python train.py --activation="swiglu" --bias="none" --init_std_qkv=0.0266 --beta2=0.95 --warmup_steps=448 --decay_fraction=0.789 --seq_len=512 --steps=4259
Each number is 500 + 25 x the weight over the matrix's rms, rounded and kept within 0 to 999. Layers, rows and columns count from 0. Numbers have three digits each.

# layer 9 MLP gate, 512x128, rms 0.147, rows 294-365, columns 64-127
508472531510512520471458553513567481483509546543542524568534486495486485499463520474525502495513505454473523501514510505500454491522492476502513508508553556464464517518509468535456439520493500
526477461529594502497511455511520491495518506500500532528469449515518510562488512467544525508524520527540513522491528500503489508495526497492515538506431520520509497511529531488541495527487469
468524515523496518513487497549526467463525562461482545557480488497533499505476451555505500491471514515502492496467504496506501469522499482497518475505496490487484473499510481457477450564461502
519482530496497534479548479496538510505508490500508503524458497520526491517487487453500524482474531484515478533499508460520487495498511486507517479505500470524509521487490488512509473531522512
458540470494522508484484542479495544515475471504508487520508474522492489451483495468459531506480483491457509491496496471579500496479466545526506493526481540491466525537502495493521520516487468
499490479493517454513498495518477487491490535486470511479513497481469497497547466496499510493501527490535520484507493524486493475482470515454498532505507497527502474486522483505496460503479492
491457497519495527495550512478531485516538477580514494464494491574503552489511522517509536488488502502482541514515509523508548441469534485481512476500536480519482490502475472497484486544513484
476496497514479563507490505484465473468493524514525526555526486517473482464477480459489559464516482489487529496516470492538492490516481448516517479520476456477508502505529454499456498531490491
472512513533515517448456494521510458493486532500487505502471466545520465517546560519454515551454495454551496479490456505477493502497495598530539522529487486502520448500492459485514461498475472
541489485522531514517482519480516482451512512507495500513499489500463514473501543507467477491482507473481488487518494451479497506503506504501519477480467487481523517510528492523487527523488503
531501541528521518484497507501483469516521515492492498558491515495494545511470540495493490514501464463499503498474509528494464464511520534501530502509537499473439531508500455469497536510491478
494532461525520539495473460515498492480507487531495487541500519469500531521479484500509511511522519508467495468507523476470495500479500496512510524510505519491492496503512489486490452495531494
533497476498521501472490529497478495488498484493476481480462483508505499518489508515525502501493500508490504468537502497462512516514487526492493500498543521470489486515501490499513492513474510
477476478470548496491517514473536520472496502518481526484554486501455478502509535521527493478501500451474509494501501520474464509542492497469534513542473534519457478503485484519492551520506479
516527531514507539506500502513518504465478540506510480507484483503493479504512493486514543487516514509500471523529511509490482526520498472530495499527528476497499512507498497483510483539537500
506500477525527501504499525537493472475552509495516514493480505487489467466481503498466511548502506537485541523535456506506502503504520526495498509477518482540477473442480487499472495523463459
527488507524502468470433514505462494504454542469485456509514509490479509507492506506523485522492512489469506448487502496507516527522526475494534486491502451472510492497518487499481505522504511
471543496528526531496488522456488511529521464489504487490492500509501547534486546488476502474504551471458520510563523447487474500521520532567532524500516486484485479514514490452481482502508522
473501496514513502473487517532494498492485503530496525519478507519493489440497500484511556505522521479517508525486522519521478483521492512514519542507494501471477506506501474482488503523489498
517524481522529514449445504470502448488456474503467550507495508495523472510465552486513522502507478476482501521480499487532507468506540509570517522490509489510525540464540485480451522455466484
485523435498475517472514535503490488540527541506461511486523503536497418483486531585557503502493503515454544505533507513516531465491485513495542468485476470510494550520465478511466502517513489
522507515520504454509477480506521507516485487507470542489467448547493499495503557475476487504483517468521521566466533498480496537480547548515519521475498505476507540474505481484507452500482501
504494506475546495472498507538476480504534541487486544508476523547464530452482473484554503519454524492502526461464489486504530473518546498484541487503526499504473465539528460500443428504490481
505509464483478485460509521491501491411528449484551516542495504533522479525484480496470515525475511505526488525510503516474542496586497535488512545525528489502498604477515455464471482477496497
518510519476496514516475502518478470530538487485482519514488512540494511512455489491502511525497488512503513525563459467474522490572490496462520499499516490492512501497507495495500549515501542
536498474501485526470491498510483512553492519485531487479456504585484479538484510506522498504506470436493520474513513470506484466530498519494504542484483510515497524525530507501417486497505528
478509516560519490501493504507484506464497511508470500502486509521508460495476474510457515533495550490456519530505465492524486490506498525476512497497488471509499498553509496495522458491501501
542505478502527473491513512493517471467453528573481554475476508532495435504478535488505541522520475501508487479498472481483478525507490510524508484465496505519470471488516421492508486477495471
517476489478516501479459531543541461478512526537484447512462518512462513513461515511516501522467511501494491515501515523491538490471514462490507474501496523485531529528492472547508489550473485
501482542447505468519478509550483532520509493553457521515496500498483501480488522505522491547535514488481515468488515472510517506525526527558521511479522483510517464523529475495539478516519524
512498487483506463466456465496461472485474477513475477502527448510513498439496547486543499516493508496501523539503557502496456510536504535461520533524503505528472534514525483516481471574481519
501477496468481518510475508466509496469527475537522532492456474502483531499503491502479494531496492475523532481523543520484528487515520482520513495489481482501526548492474467511498520521496483
501451497544519494460477507484564515492523483474519507515475522489526507477476504519461503484519510506474539475478513481495514512535486533454491487479523464462512504543524478530481490517502508
485460498489518466514481533483515491492481480529484486542508490535483484485455503518494514509458558470508527521528512449529476486493510523506522536529481535514512470489480503534503492484486495
508507483508482502523457485489495499459475518499485542535471470504568473509492525459509508539527564482455548515546525506506492493498509497480546504497484481513469530491521497484515488520483533
551491511486528462497492523486498510462498486540525524541501431496556494490475518498527537520512483496526464505475518482502495548508520464531502563523495518509485502458485474504517471489489471
446502515525521556427484504530516438484519508479507451525492484527491518479476479503505492500448478481561535490519511487488494439506537508462550572497518514496498504492490527479523465548505467
525491468516493460508502512529521466516546503511484496521505515479497484508494504499492483517491498527516523503466454508525523483516489525493522528493441511502490492534505515519468493506531476
449499428485510497485502565485496484477519472540483501537490482467446525456469509516450527509454494498508496503538496486533494466539533505518510541494505528525492531496477465476495491522512441
485478472508494520474470485467507516497504470522491503481497504515490519497490521476511520546470484543511490506479544509536493548518511517489531456475501489470534496529486503487452464495486498
476531531532517519479524524524495444463504536489514504504478508545495470502521481490476482525536518514545490517500515487539530459508483484476516499486495484523520496506485504507494500506544526
520503458526510567517504529539456447470488526529502498507506532462477515470447478481498466545412445531520498501537509554529485488470487507493532474511522480491483542502518467510450476548490516
495501495492517507493481531490530488480496515475475488495503478479513435464467543469473507525492488483510507520520518502503511516530505495484495504484520457496466526475517450513469506493500498
498481513525488512536521511469495516523492521475511492538497495491490488449522489498508505485484531513505502517503468514522501433473488490492520542524491461465482495504558498547501515516513502
515505532488468507516511554539458490527497459482470502477537522527530531440467486474513479531476478481504536530551479525509490515516487475479528526540439517535435533515492465485501471496463474
498501477508497502507481511455518459473526436555474551494547488510506462475480571510479504500501525463490523493539502477516509478535534531487500542531510514500490476503495518479479450458482473
496509447497480534548475491500487507467500513486529503520495465506458465501514507487507483508500502454514513521472513498494502474476490508517493468527549522466536498472460457542483505488498486
539477525512495480508502509496518538511509518486478502531464538511477488540473495542493498531503513457522529515487465479525492505501508510468503492485526506529485492475507467483506481479499490
486500513501484506472483524523490479474502466471532494519499538541476523485457506505490514499482512487510497532524516510513496520516510522487514476538513467484465528558489487533509508499478506
494510505525496517497502512452532453514483502522517545489476471534503500512487553516543543489497493500515503515492527497525500514526578504499493535478502503502456543513478491469437506528485461
517509447443505513505489528448529495477479494485505521494523502545514476496455519541520543512483482519490522525496509507504529515501513533488516471519505485451499535481522488497460536497458500
493489516518492535511505514546519486467509470525508504501502534494500489498459587497493523511472492503516493491549519478504507495491515485508523480486492512481504496490536508531514476526496493
529481489483537471520506516442527508521454510546502533524473503539506525475485503427505508496498504473519487489514491480574530520512512475534505496506484497523481560476474483497462540488469486
480505502453478536496487539472515497483517491572491527521496492515498486490506543488529551496492518503474522465526459514519542497525499505493510518457522495513466535505530452534495493506452490
533496501500497503529518506499519470478466550516508531495455500488513541484511535535501482510479505439489462527476541462535488481518490455523518484518528501505456492497517448546455547509467484
525472469498528509516498492457493417493481499507498497473522485512514476501437514479525518480472483506531480540518484452489497496495492514538514493521500470490480484458509475512530502481530553
534509484466507504514459495525510479506473506479479525487491527485530461470493506506512494492520496493462475507499514477509479470514490491510513484479506471466462490506494452488483471500554519
520483476565513518515526499482476517501506500527515454555496455486524517468484526521517532515532512485452512502489469495551493448555492491496508515507494474523464560513528503505543471519522519
505496483477514523494488481444510488538464568493506513501504487506483502469517501510498507508495469460527517505486521482551493491544507525498514496469495532465448481539482528486567482507508510
492496480461495498530527496529466495467509540519521494531492541494534534502478567501520522507502478476539519489487493487469482494523485543497510457513499543487467497513492476514494461510477463
506511489502467506471529533495506524477532494481495487490496449551550540513542565487478483521543578561483525450543481479516523496579508509494520507472485483510465501479479521482456510480474492
478494487420560482509471511472540468461507503501465496487530506516470466486485497501491516534512483531490531493505510527522512470507518528570500551469527453502504469498499452498513498510490484
478494526477488511480502520535467485501504514517490530506496509484583516512521536554445478513474548470515492510505521489479486503544481540443504485489498532535469501509471503455499489522446493
538508491507473441525531498463475498486491455512481493519488474584510515500495531490538505506491497487524508493493515478528544491497469533539498475500466489481529549509517442509526472535509496
489532492523499536523482495542523456505495512525503514489502500478512499461491523458495472506452482496463505529474497517542500524513461471505517513526464518530495512506477471465499510513497491
513487496484529471482484537492499500507524475480490506504456512505507507534498539495476514516476514491500506548534491484532493518475536475534490501499506477456512526496491476525468486539434485
518503480527504498477511502544511491533512485486494538500466529506594454490433564510454520567528508504488527480544539466471511511514520511468525507536461505534493541516504510540470528499474471
524501496522503511490539509508483492468540567485477533516492516532505554483522459460498516544472492527488523523528489470500486460552508515471538517551483529504440516482434488492498415436524488
488507502536509511512492501506508457473502488491468483523495506506474437491485490505485512506448466488455480472534511509513504505514480515463520478528527491485450508537503482564473518598518499
460481483473507512500502511561483518506525540454488551506531467492485532528482524477506429511451530490487513475484497494530485408546506476503516506504463518489510505491508465461520501533460484
507516444533543512453485520484477494482477492541487542517507501474508518500506483479511514476479481468545463496493520448514508496514509528529512484502537528502505484506504470430505511512514488
508515483505507527487483549501521455515522465524505537511463450528510487532489592490512470487478506482482493505504494537538506501511524507487522549461471530506455542484493484497473465488504511
# layer 9 MLP up, 512x128, rms 0.13, rows 294-364, columns 64-127
458512518533474515525458537469514483472495507511506499500512489524540550483437533523515489488466479498515521497524509488479448490464512421496494528475496536561526508512542505480482494474457533
504489552489433525521508520513503505505512492510529515493488505515494497491512491535490485488497464489486510492468504496522493526484541469489492451527484551512431515577500520501507460475505478
506525507507505494487455508497518478463503519502532485531511526499495462527496524446498507498538552493538481489431462469516481485476481473488513499522507470486492533506475540530526552493475514
474534512500513475480515477460511494503473512488516518524488433488467483493530506526480448490492502503536510518494523460501533530483483504510472489519475463472490496493508499509545511503479504
511468522540500472486455488439519498486519465509457503475504494471499503506556473536502530515489538513514490477489480504486477472509522493528502513482510506480483500480533529464466525523504454
508500484543510516493488467463456498510484496512545485529501504459506471496518471471486473491468499524499497475471509462516482482485505498486504481529473501522459495509539476508502500498486503
495571408505476513515540504504496479442476483464502520492505460536512425489511515427499473511495531445489505468439507478508510491503496509486485518493501502473538523491486537507452555522539529
515446459487478480488486493495495518477477502525518443518512537530462520471471553513495477485502529472507475458518473532488429459446492503490503500500499507460495545514505485491529529452480522
488502510529481534529512536501491481496511512523498442487519540517488504489486530491498537471526496514422490520523534472479473514505517465447514462512489451510499494510525473504521517504499468
533522510487458550481536468514472505523485518479472538539476509510514476496529510518502475477529535460467499526526476507463490519515502481473505500500433508493513473459513501498501533516512553
492492502536510532480484512519534521481491471527522498494531496472538536449521490521505460493506519509474499496493534487504476494498446476469470488525437464504512526539526454483560494506500533
453524498460517500518538480487502476521532511487511520482480486529476480538491500509523468518500506490528479518471556470483518478538464513496504479489513517518470476487494456482522485493482496
522482515474472523488507531534491506495498511486498489529485512503474514518524526468536494535480493490450516515448510494550482434485472475520476500498478520489502477494471498496465502523480535
502530504504486509456496516495497459533525525526520520526504497504492502499529474488496477489505492525472515521519492519517533523492525588518495456483517493478505522457516524482554475508504465
497508517545523498515482494527493503495471494500517500539476469510521531482480489521493526499521530488536520495473484489447485529514505461508466500492502483466506500473481501509517505512487523
580514453493475489486459524456507544462511502512539516497514475473487491487509469494484507484548527512525512561505538546456530556497510512488503530473511485466557515505465486536504487501499511
490487437545446517536495499530493510486522455493507495529490541501472525519518504499463523532503515498453501498467475500562501499456448527511503484496483499517525495519495479482487495487519495
489517412540524499510461487475524513497497573513527510502481441494507483500566515549476488523502497507506511488436492462461461521477479529542499524531486488508499488511512519489442499497517486
499490512518487511540476503489522505513492516499514477483547543502503469473524510479452524493550497538493484492469480494519479481505496516532464543488468502487477495492476524485500540464508490
478524524516457557530469512490540516539512489504538516435485514489528463523507549508504515480490493488509523552456468446474518522504476485519472544500463524480497521475477539491494448516503515
482470513560469507477525506511501504522487442520515525533517505518501471476494455481531540490540501479484472502521540449494518558506473549476526523489538499504485519527526494463483500511485488
483524517481514578487507542523521486496485531510532487514505525427547501498512501528469511495487474492466520491511504456530510485507495477510493493540477480518476485520491496512475507498503494
522575517444499475520534524469477452532509464526511536464529535443505479462488506548473505512492497516451499502548481519494482511490495465451515551503540461503501486541505495500465493506503514
501543481518469530456454494511489502489495470482489466498554482542541587503552510541486486437482541534510529513464495472469511568536489454506502519470499485472521494439494506452429527494531495
486460507556479481491499511543551480510517463478535509524520463530494498486519504425485517510517466456522428519510479536537521476495478534497496472519489484485541468518492500510522498486502488
532506516523511468502548520487482485461521481483465516500508501463507494451538544505498503471493501519532515479498493530545501485514457490531491500500481493490529450454563493516483483438506518
531492462483489492472479523496517481488496470524510495514483504520514501509513509474517532490498513512489526455516531538509515507500526513506528512545515450479507505500483484514490528506496509
535489521474494557474457543499550484520461511479521483491487470470497517507476456479455535538503496533483446519530504521514480469496503462514512507474515515492519487466521525556491447494514515
490499494536485461483475446508498457456533488507485511497473542534478500527471483481520472468522532523457498505495519516465520479486458523508494505488539473544520444492533538501491498519476446
497524525545519561544456482468528465514516483527501493539503516525489484492479512563519487500505547487492509528522540454486469489505500503486504493446453520492507523529478548512478475490496470
525450521517526495434495457526479522538480505516508469497500468516472504512519505480528513470493485465539465531508512520503429519495524535501489494526507518521464517492521473449506485497469477
510521485507481470509512520507507503489476481497510525505500453494523491543459512504517517543510531500500526512482514503507528517512501505471514494480474519448439458543551535517514520522514505
528531496509491481475497543474508473487488466498526481498491494527494466487473488493526541481493537491447483562508543527542519478532535450539496446476495514495463505493484482484475490476511530
494499487507523471473482512491490549474462512516525468490542535520501543514466494480497486503535508490481527500533450475472506522452492478493503479513524462444501502490503510506502504515475507
480502496493490510501448496541501521525501500470469498535494497484534513527523538488528515485496511485490532488496491503494451511501545495484500482494494568505489493476516503456491488528521504
510503447448453475482515537496479524511503492497466481459518496463489489502491494510491500471484513508493502493434501568478502478525477520492512434510494512470483486516544500516489540473478502
502527534540498483546537494493501446480502504473526499454513491514515472511550516516508456556547492508474535470499479492534525539514504494499503528506489505432571491492487502470535497499525512
515489503457527470508520509505510503492539480483482493454487534471505463496499515492479483528502505474541468546492500505465567522550452492463497504460492516501463522478523501491471553530506514
516516466510470503523473476530459522479411528512499488571500512489478464531521467480468456488509486499555462479518547522502497543509524528534508496537497484501478498533511491508499459519494507
482521521534528487551536507458523482466497522547545497514457476502494497497515519475494548560486502523511513490444491499478453517478461483499499552506472493519534473482508491513494479493493539
518512505514494495466537501493514485509505461519499502482490507489480534465453482513492486463496462464523478531468506541477508499480504504510517504501528472521510490525441490527521515496487493
493489499478521468476468536565500534524559532506486517493523483550497545511488525571477467502471484469538509534487525510485457514503487465485493516450512572477450529505515540493515472463493492
472506530512510509483500516525514496505544488494496485486510519512533473507511509520501506525514504572497514515514495544517494553440490519510468452502504500437508476482471514489507481511492485
482491503482471484518503489494488479464482528510475495495507529523493451538514496509487510532551526520497495500506545499516474525455486489496510468514460499518517477534523503482502493493503533
484466438487511483495451495486535450438527512468469536465534479490492503451509461481480498466489523514519507492486499538486506490489457454495506517513526487497529517494494493496487507505495439
480503504494523479508511505490476475522530511543491507485467516442481491505505486502487492455510491467527482501538528512499514520490532505513499507537540479537502483516518479500527473538487507
508460498502531499553480524478518516502533515516493543529501494506499487470558478481472488491454517503476469467540488544436503513475507514547492529492503518501510518491493487526487475495485516
452521498505506500550485485467507509520513511522500519490447513434506498487483504496506524508494497498476509460521469503508489535509515503488500507507508521488476499529505456509479527501542463
520508475529505486485492498473517497500490500557466505517492477474533468511503542486489522535504523507489501475496485473519506488482492496487521534522498487493507496495502482493503471535527505
536514507532533451515552463474460518474477491530516532458477488497537557542499491480451478490485461484503465511477527519552551474473468441511527526501518492544498524542478512526465532512533495
494510542521456469500507462532498487477538492514507512525506456499485535464515515449479497521554471507510476482497457449527508503502503508487502499464492459494475482516485537516530456474487539
522523458450520531527502501516481494541474477515516467525484498481495511485504550472484479533500501505488479513473509506506500520473532488496454503498495526505533496535490506487488427465484506
564520503553498448469496526501525503475523485457538490500563502459536511508537496537481479479471467499494491500506516498530536549523528504482467540511481468469515497490503535500502495509508489
512505425477462504508515512469497510482473480477510490487520445509519462502503541526479489532526475501511511486498536480488475539485499459481490532490524507516510479518462508490504534503536472
501533493482467530461503493530501486500459504497513505518542518502519502489482511507484481516489505507479494464524521488460498485476465483523507508509520543568470516508483500462500524494508468
422479537465509484540523515493481528506483511511520504530507466482480483522472444513514488526503521515499554509476514501489470505555515495487500499529466493472512533498478515488496494515512505
515499522492503525472525512475435493513503492460527459456505499486493498495479430496476494484486515502484489513480473512492524539507499501453517494501484437481475507510471480504510483525502484
502490455504499462502489540492511487514514535490474551503511495520484510546511525480500492500483517472512524468514483501477537490461510543504511448563465508482516466499463519535483516506489482
484501499464508521440459545484529506519509494470494466512532486458512472464505489470459490504522457502507508488492466530517552507526529502495496491467514466474490508462447508457475501532492491
499499502490492503535523478499500495494526465473494460516545535531522525515525535479507501500482467478545483467523486524532538528466504441515503466480505504498502481558485500446522496497494482
509489514492497528510524528542527530506455497503489433481530475479532523488530547432489474488503518520494544504477501497510494576480534497507491536499460459479487503510457522482489490531489486
503490459474502480459522542453541470538498494433492488470493484544509498494554509534511461527488485513426462453533507563501491499492471493473502502510569481497519483543513502514512525549489505
494478515496488488545497496451521477513535501504522501495469517498502521515481537498478465519546506531552509475470484504488533487518476493497484457516511487520491480487480529526480479515500516
478511495453455510511483530510537478486467508496504477492511512492525444489532523495505525506470519527466508465503543425496468534453528506477516534480457496498503506511487521510520505468522502
478504467518491493467486478479513494515493476488484490505517497488524551488499460504499496534532548513492517476473492484486532488474486492492522444499462517517544501513498510537503491526511466
463544422526502493495456472510531504513498519470505526493469495481523507533472520492529485495517499493510496466526509475465501516517537519485484472534493513480493477517498490520524468526516490
452505450517462476503520511464522504473525488478506475474524491474467486491528508488502513493515493515545459483547540545539501497537474513508493510509537531453504533496460520514521485493455466
513464494457545520497495507518467502449536520499491530524518460458492513451509503470521493524525485506488507532520497460473478489528469429496501511485480508494475519435527482469476506512529537
490470491552553519521511482502489527483484500490507501509514495467497550473479460495520462484469493509488504499532506528550548531521482500472479485497510481474520501518503535482504534517538523
524472459553507503549517470470479488471531480529479532510511484511505517531461446525545503484500483489483480470564529528481486502490507501541502524505422504545498508471503491506529495490468499
494485484487513475547493522487471499518479489522467504483499497544447524479490484505506483519487509488510488443502486482471467534533468531520503496489507503488519501525478497528488510491479497
# layer 9 MLP down (transposed), 512x128, rms 0.13, rows 294-364, columns 64-127
467476492495511519499513421521471505503502496471475524452484484462479462512489504507490495553532474495474514538487517487518517485509540502566482492459510486523540525492514540484490521486551517
492470466487504480532537552471515495483488523427478495522468480506510505480499481549478484503538515487451487493466500475526492512489439492509496485534496511472524450537466502476471518511506478
484500527486516473436521511554518557503478480538500438475504513515508499447482495444524493456469518533510497449484506514489531540492496499481458523498524478510482492499432504546511497499522480
507490472483481523505503526523453502483520492529531507487519541499520510520524485521515508516523490521452525455506502502506499506484461483484519520500490504517513522505486542522472502500456480
468519524511499507544549488519455521510501493481510451501485500506460498512433485507483479503526482504460468480506525480561501514500502492475501542524478506456482540516510504536477473488483497
486517509492513526488497547531490494513503510520478478484498497522465452496550486526504494519514522504534481522505473525478517475529486466482452547513520503498443509497523466506503470469515532
487472509462505526555491520487502518498533454486516565466487518508534483532530493515514471462538484503444529467498492505499504514544491508543428486486496476501493498517539551482491472504464497
497499474527532509533515495505475538483470523495524517481520515505520441500497510477506493529489490465495469546509466487492525477471491473538520529507506491514503461520524546476496479500494459
470500534501544512503539511489536465512498477490540450461498530474535453526513459546484506523499482454508508524495471508471514461495553521472531516491469486504522493479532492495484460538478495
488503494485510511488496493515534483504529488470488526501508496482500482492474495493515489476529457491459470517503554535540488485506488523530475488536508532501451472509483517489476482492492487
500508474528543511498515497505513464513514513460500505508473504478479486509472495521461519517511516484537517491479497489499470468495459508472519507547467469527483529505496495502497501497515471
514517457526528514496487488452514494543508522525505491493483498481478500452515468528474530497495492499511476485511481506454481508498502515490496523498525486479496499517541547487512472476530474
509521484526525523465489510503484495512508507539486501471499479485518480497484515499484520448516507472540484488522468512452527560502524526499487498501506512475473510506493479471501480528471509
453473488519535471496473507456516536488510474489492543490496519521511519491523509502553486512497491491509483431470494502512463510516480504460560507499516526517529449549521521539496510488524518
511478465522452483537518486502523486507510462484507516490523511488505473523484498533541482524473523521471484493464494531551511463492488475466491505505469515535474511521474504512472503483477472
512517516448501508464529502504538497480502542472536524496513509562498533510526505461496522455514497536477446494482525500495505514522528478481493487512494532487536485551469517493484481483512479
518485463506505492507528492511471492511502480493435521487501475492510480510493510483502507516487455507514497529494519487517522473469472517506488518479509463470450464546487527495481478487531456
432513474509538489453509457480490524504574496504478515484533497488504511498491545501481476478529515515510499449507487495539491516527464535489473540463517503502483513517540515506513550522487519
519483522519479492521550505451523481495526507465504479444529492481499484511503484519511480474520512541478522491490498485487464540485523506518560494526488502517494500487470520520498512475472475
504506499502458519537492517525518519452530495475498524494524542460474496521511500494453539414474469503553474480502494483468481471516526494551530512523478512492486503503505527495482517525457504
451497467501506521501471496489483438473505521499516503491482442531506506477525568509509508460528510487484488497480536530524493519538546478535485497501477479464520521508489545485503519470536490
480517502499492493507463501513512521544470484482535487480503471499475463559524532507520531510500499403489477506513503463507467502521545494504548488496495526538500498515492468484447499503483519
497526497492518537512492510485541459508502471579516522454501504451515519497475537475443509453510475530496501543535527504504512498468488540453446471524500498530462482504519473482492500528501493
512458482488497501478477518504463470524514545472451485512515517515557491494500536511495495533512501524489558477517509498459525496506514463521519527485506491494546483482499524454485542531531497
408492478535508515523508499519515480539518498487444471490463556497490479505515483484481490508488506526500475484486468512476551509475497524538559507473517511488514468510535486485516497527497542
491519491509510483483485481524476462491496488498485505499479512501487489500473491490513499494510537462508513433514517505537477483475460477486541479505503474515522518504492458505554503502438506
488529518536537510504458497494514516467515537535480513542487496520508474508459485510485498513469561506462511508529478508512517514468515518500492499534508489497515493499472503502553481493508489
509469490526500473446545489532513489465514517511523485509486487469491517502434511507503470484483506507504526487513544491522475514479468546475473518444506475513465470486483497499505535499511493
523503446516513538531506506476512531540541467473514535505548538493486491488514488505464502522548511532517493481546509552498492492483483508498578490472454519483537506492489500474525530513532478
535514504514502480492492494501502456536527442535510468486526514468508466449512524509528500503526513502467459496479539484516518504453532530478533507542519510524521469496499481495508455505502519
495510566513544512497487498534488500521439491511532475500472498504464514489477438488469494484484479494532459520473449469479472492497490562502509491491544522508509490501540569481498497462552501
468537518465484452475532505465492504470510497531501541500498490494524498448502493477482496530507511487472540498538508494498544502514537446516556519496512518504520493533490495523505540500492504
483470477528498509496548492484535484548529528459503513496532517471532498495540461508490497492484486519504495491469516491511489469507488506453565529482531481480529495542521496522527538489489513
472500489523508497450474482457513480501517445559466465498463523490474524482522470488515517481479510506509482497485542533490513522488492512492509557531501477477480486530488544554518537509555504
511499488512498516507538500506524464505492483453471492466517522481485506470556525531503468508534472490500478505517493516492469494483498494517472496522519554508536474499505526466480461515488475
545464506503480482501483500521530500504486556492461505467492503491520465492521490478490495538540525522499511499514451519509485499511492490485467505524480511483546488459471500515497533518525532
489517506488513503494519510520526521495522488522455471501478447517551520476480495508504498527522493547500470474506506538506482510499522500546539499467523482515466605462477517500493491475492449
500538501503529460475506471509494551513503490479497550522518504501497517479496508450511495522496500511499521512500468537493484533476538518517482492539530470468481526511493515453525527515542486
492448520514477480471508465548521491481486477510537468513489486522488491519481462496478435552503477529545483488484529540509478548502509513500467522477487481578506510521540506494495506546440468
506509508475525495466500490526482512467539532527506450500520487509467497482457497543524535453489523486519498507497484471490464510505483527503484507543501504557502481502506516475504466506521489
506472489465487451482543543536484547536535493467495457524498473500496545486500483482503522504497478519452488481503449489478467475486543477505447484516491493503532509497499480516474460496453511
490515462466456485526519488436506532487495509513461518543448502491515517517500471511538496485489545494528510517466459486486464476497488511543523506483566451494453502504535503509523467456480500
476486511505514457509491515561481516539484491472505457487524522556515499509486488502541485550527522527470486515497453536477482469466494485497443507512496518479500468472489521475483500479550514
534488537505504507503487560516508494506502495453516460526497523566502518539533496500485470488470493491497483513537499512483467511474499523543446527462497476512499504492491482550456538496502474
521511471523489495528487489510476488473493458490509539525498480485477458514521484467504492482501531503528531514485508457489500470478478491458566494504502489553530482493501449488529532441522489
527476506488449516459531463503489519543495533476482505524476484500510533451489503514494487527479481485464506503515483525489448504527477491498471486483490510482494522492498509530488509497512479
483487506504467517509504474528479454506536468496526534522493518485525540508524499466512483499489469526483535467536451507508499455514494472495496466468483518481512528465456484493508497517480509
533500493475479505476510502542535471501490499528535513489544515521483519495490491505545500500485512478550510509489518493508478518495540510527433520538506512505531466494499486461528493494494501
485507517505489504501445518503499519488503500519506490511491530511506505481441510465477488439468501491509490500525526495506512550496515505490522464576502490462470522535511494520498547518455511
488514502487494474461493500478486525473474473515517481488433467493507501475493473521508508507486542487494485503522535492479501527450464471505605500485496516542518464477514532565520533466549485
496505508502504524510508513435573470486546497499551490484491567495502507507486520517444535503500486489530484499487517483496530525501507554457515501517512464488469523507528510509470539501476514
461504489520489527498520501502524476512554501490499501493494484530484504489504418475520461500498483531463531499511485473498485483495469514480522502524470504491518501459528523513479502498552507
499532485517471456509541543485501489510542503495456511494512501448508556492531557534484492539523471493507516501464525503532499532522496518556541520469522499489505477466492455469508498479482505
555526490515477528507497507494516494511489509510501495461478502496518487499498481476479448520533472473500467525541488473486486513470497514512613485526494516497495508488504486481492525519573472
488528512509482458498468529512499516553465438506527483511524474513484490498503516519471451524518493511519467491517414500526518514517524438450508493510488483514511466532498497459513504511507499
477553468524482517491524485527482502477481454492483524532463502511521519466489477477485475465489477519472525496490517490520514510472487494499550499520509495528506519520468543485519487496482479
462475487481519471501527508512495501504541473530489461476472524511440523505520505475469536484498518472531496498487508461521485546482536502497496494520461490491524556476486499501514534480514524
501514468494492426491488508517496455496475518493466556498505498527525504509538496522493524480536519535534498488500482532503523507513510487494521525534437496482455522495476483499509483500506499
504482503503452491490532493507481456506519518512488454517500492493512493487515497456481482502556486525490508446511449517473502477530529522480432487510527512489527511506499543515510500554470505
532515514500512536480470486480518452461496487494500510468536481484481510499488498514508456459539450511508498538511514488513515505506523479525454503531515526512504532524509516545495525469524530
487493512471502527507468539461483516530452535523476489462464487520444457506499486484545489484469474512512525500511498473508448526495490519482474491513522532464516546471526524528485513508470518
469514527473486474483498489521477465521515509468503408510458477481493476519483543502467500500533483496490480432481499486518483475548487503541490532509519480513526473500470543494533449490526534
515500505474481481531489480505523508508483495505490497508494519545540502532472509475486459521508537476503493516520474509497460482501485522506472499529511504456446508522534447464528503508492452
517496561526494492498509517562540476468490507473507544482472474494471501530504474507515496510543523461484529492507470511532510545518475511549533455520485494487536498525507504516508501493533491
538540501504519484511491461503512533511496476501510513514492502510529540462473461477504491526529502495490482481513491485504510480499518488511521485522486473521489497530509518506535496507528512
505527516486490531487512507491545545444522460497467522533509510541526546504510443495530502501515516492503526488513483460490533497521501517523483479496507482511496477495504502480521491494559540
469502524517499487452480515531510494552517507488541495488512478481489482516482503515512496541427481506475557511549450493509546514492531480514441472528494456547490482506469510512517549495504535
492505489488547482496481517510522519503513513484532558535493480476466496494479462495528444470539501499449489520583474476515485508537484478513479514462503507490506494482512516484481527522461470
516473511526524506479524474494525499488520487482481455474512534484523530505479468525538433551506514486452512478518473489489497486444494520474458515464478500477519513473478513523528510482505483
519500476531473478512507470462497473501493492512511503564473501552516524516468499500505540502519485519464489524522551495505506490527514465526505506471522503469579525448485510465453515453488493
500489497457502475514503479495516518534505463485546482504470476463506506477524514475498521511514471514493518473501531506506533494459499458485491453480505507501504516506537524505499466519526514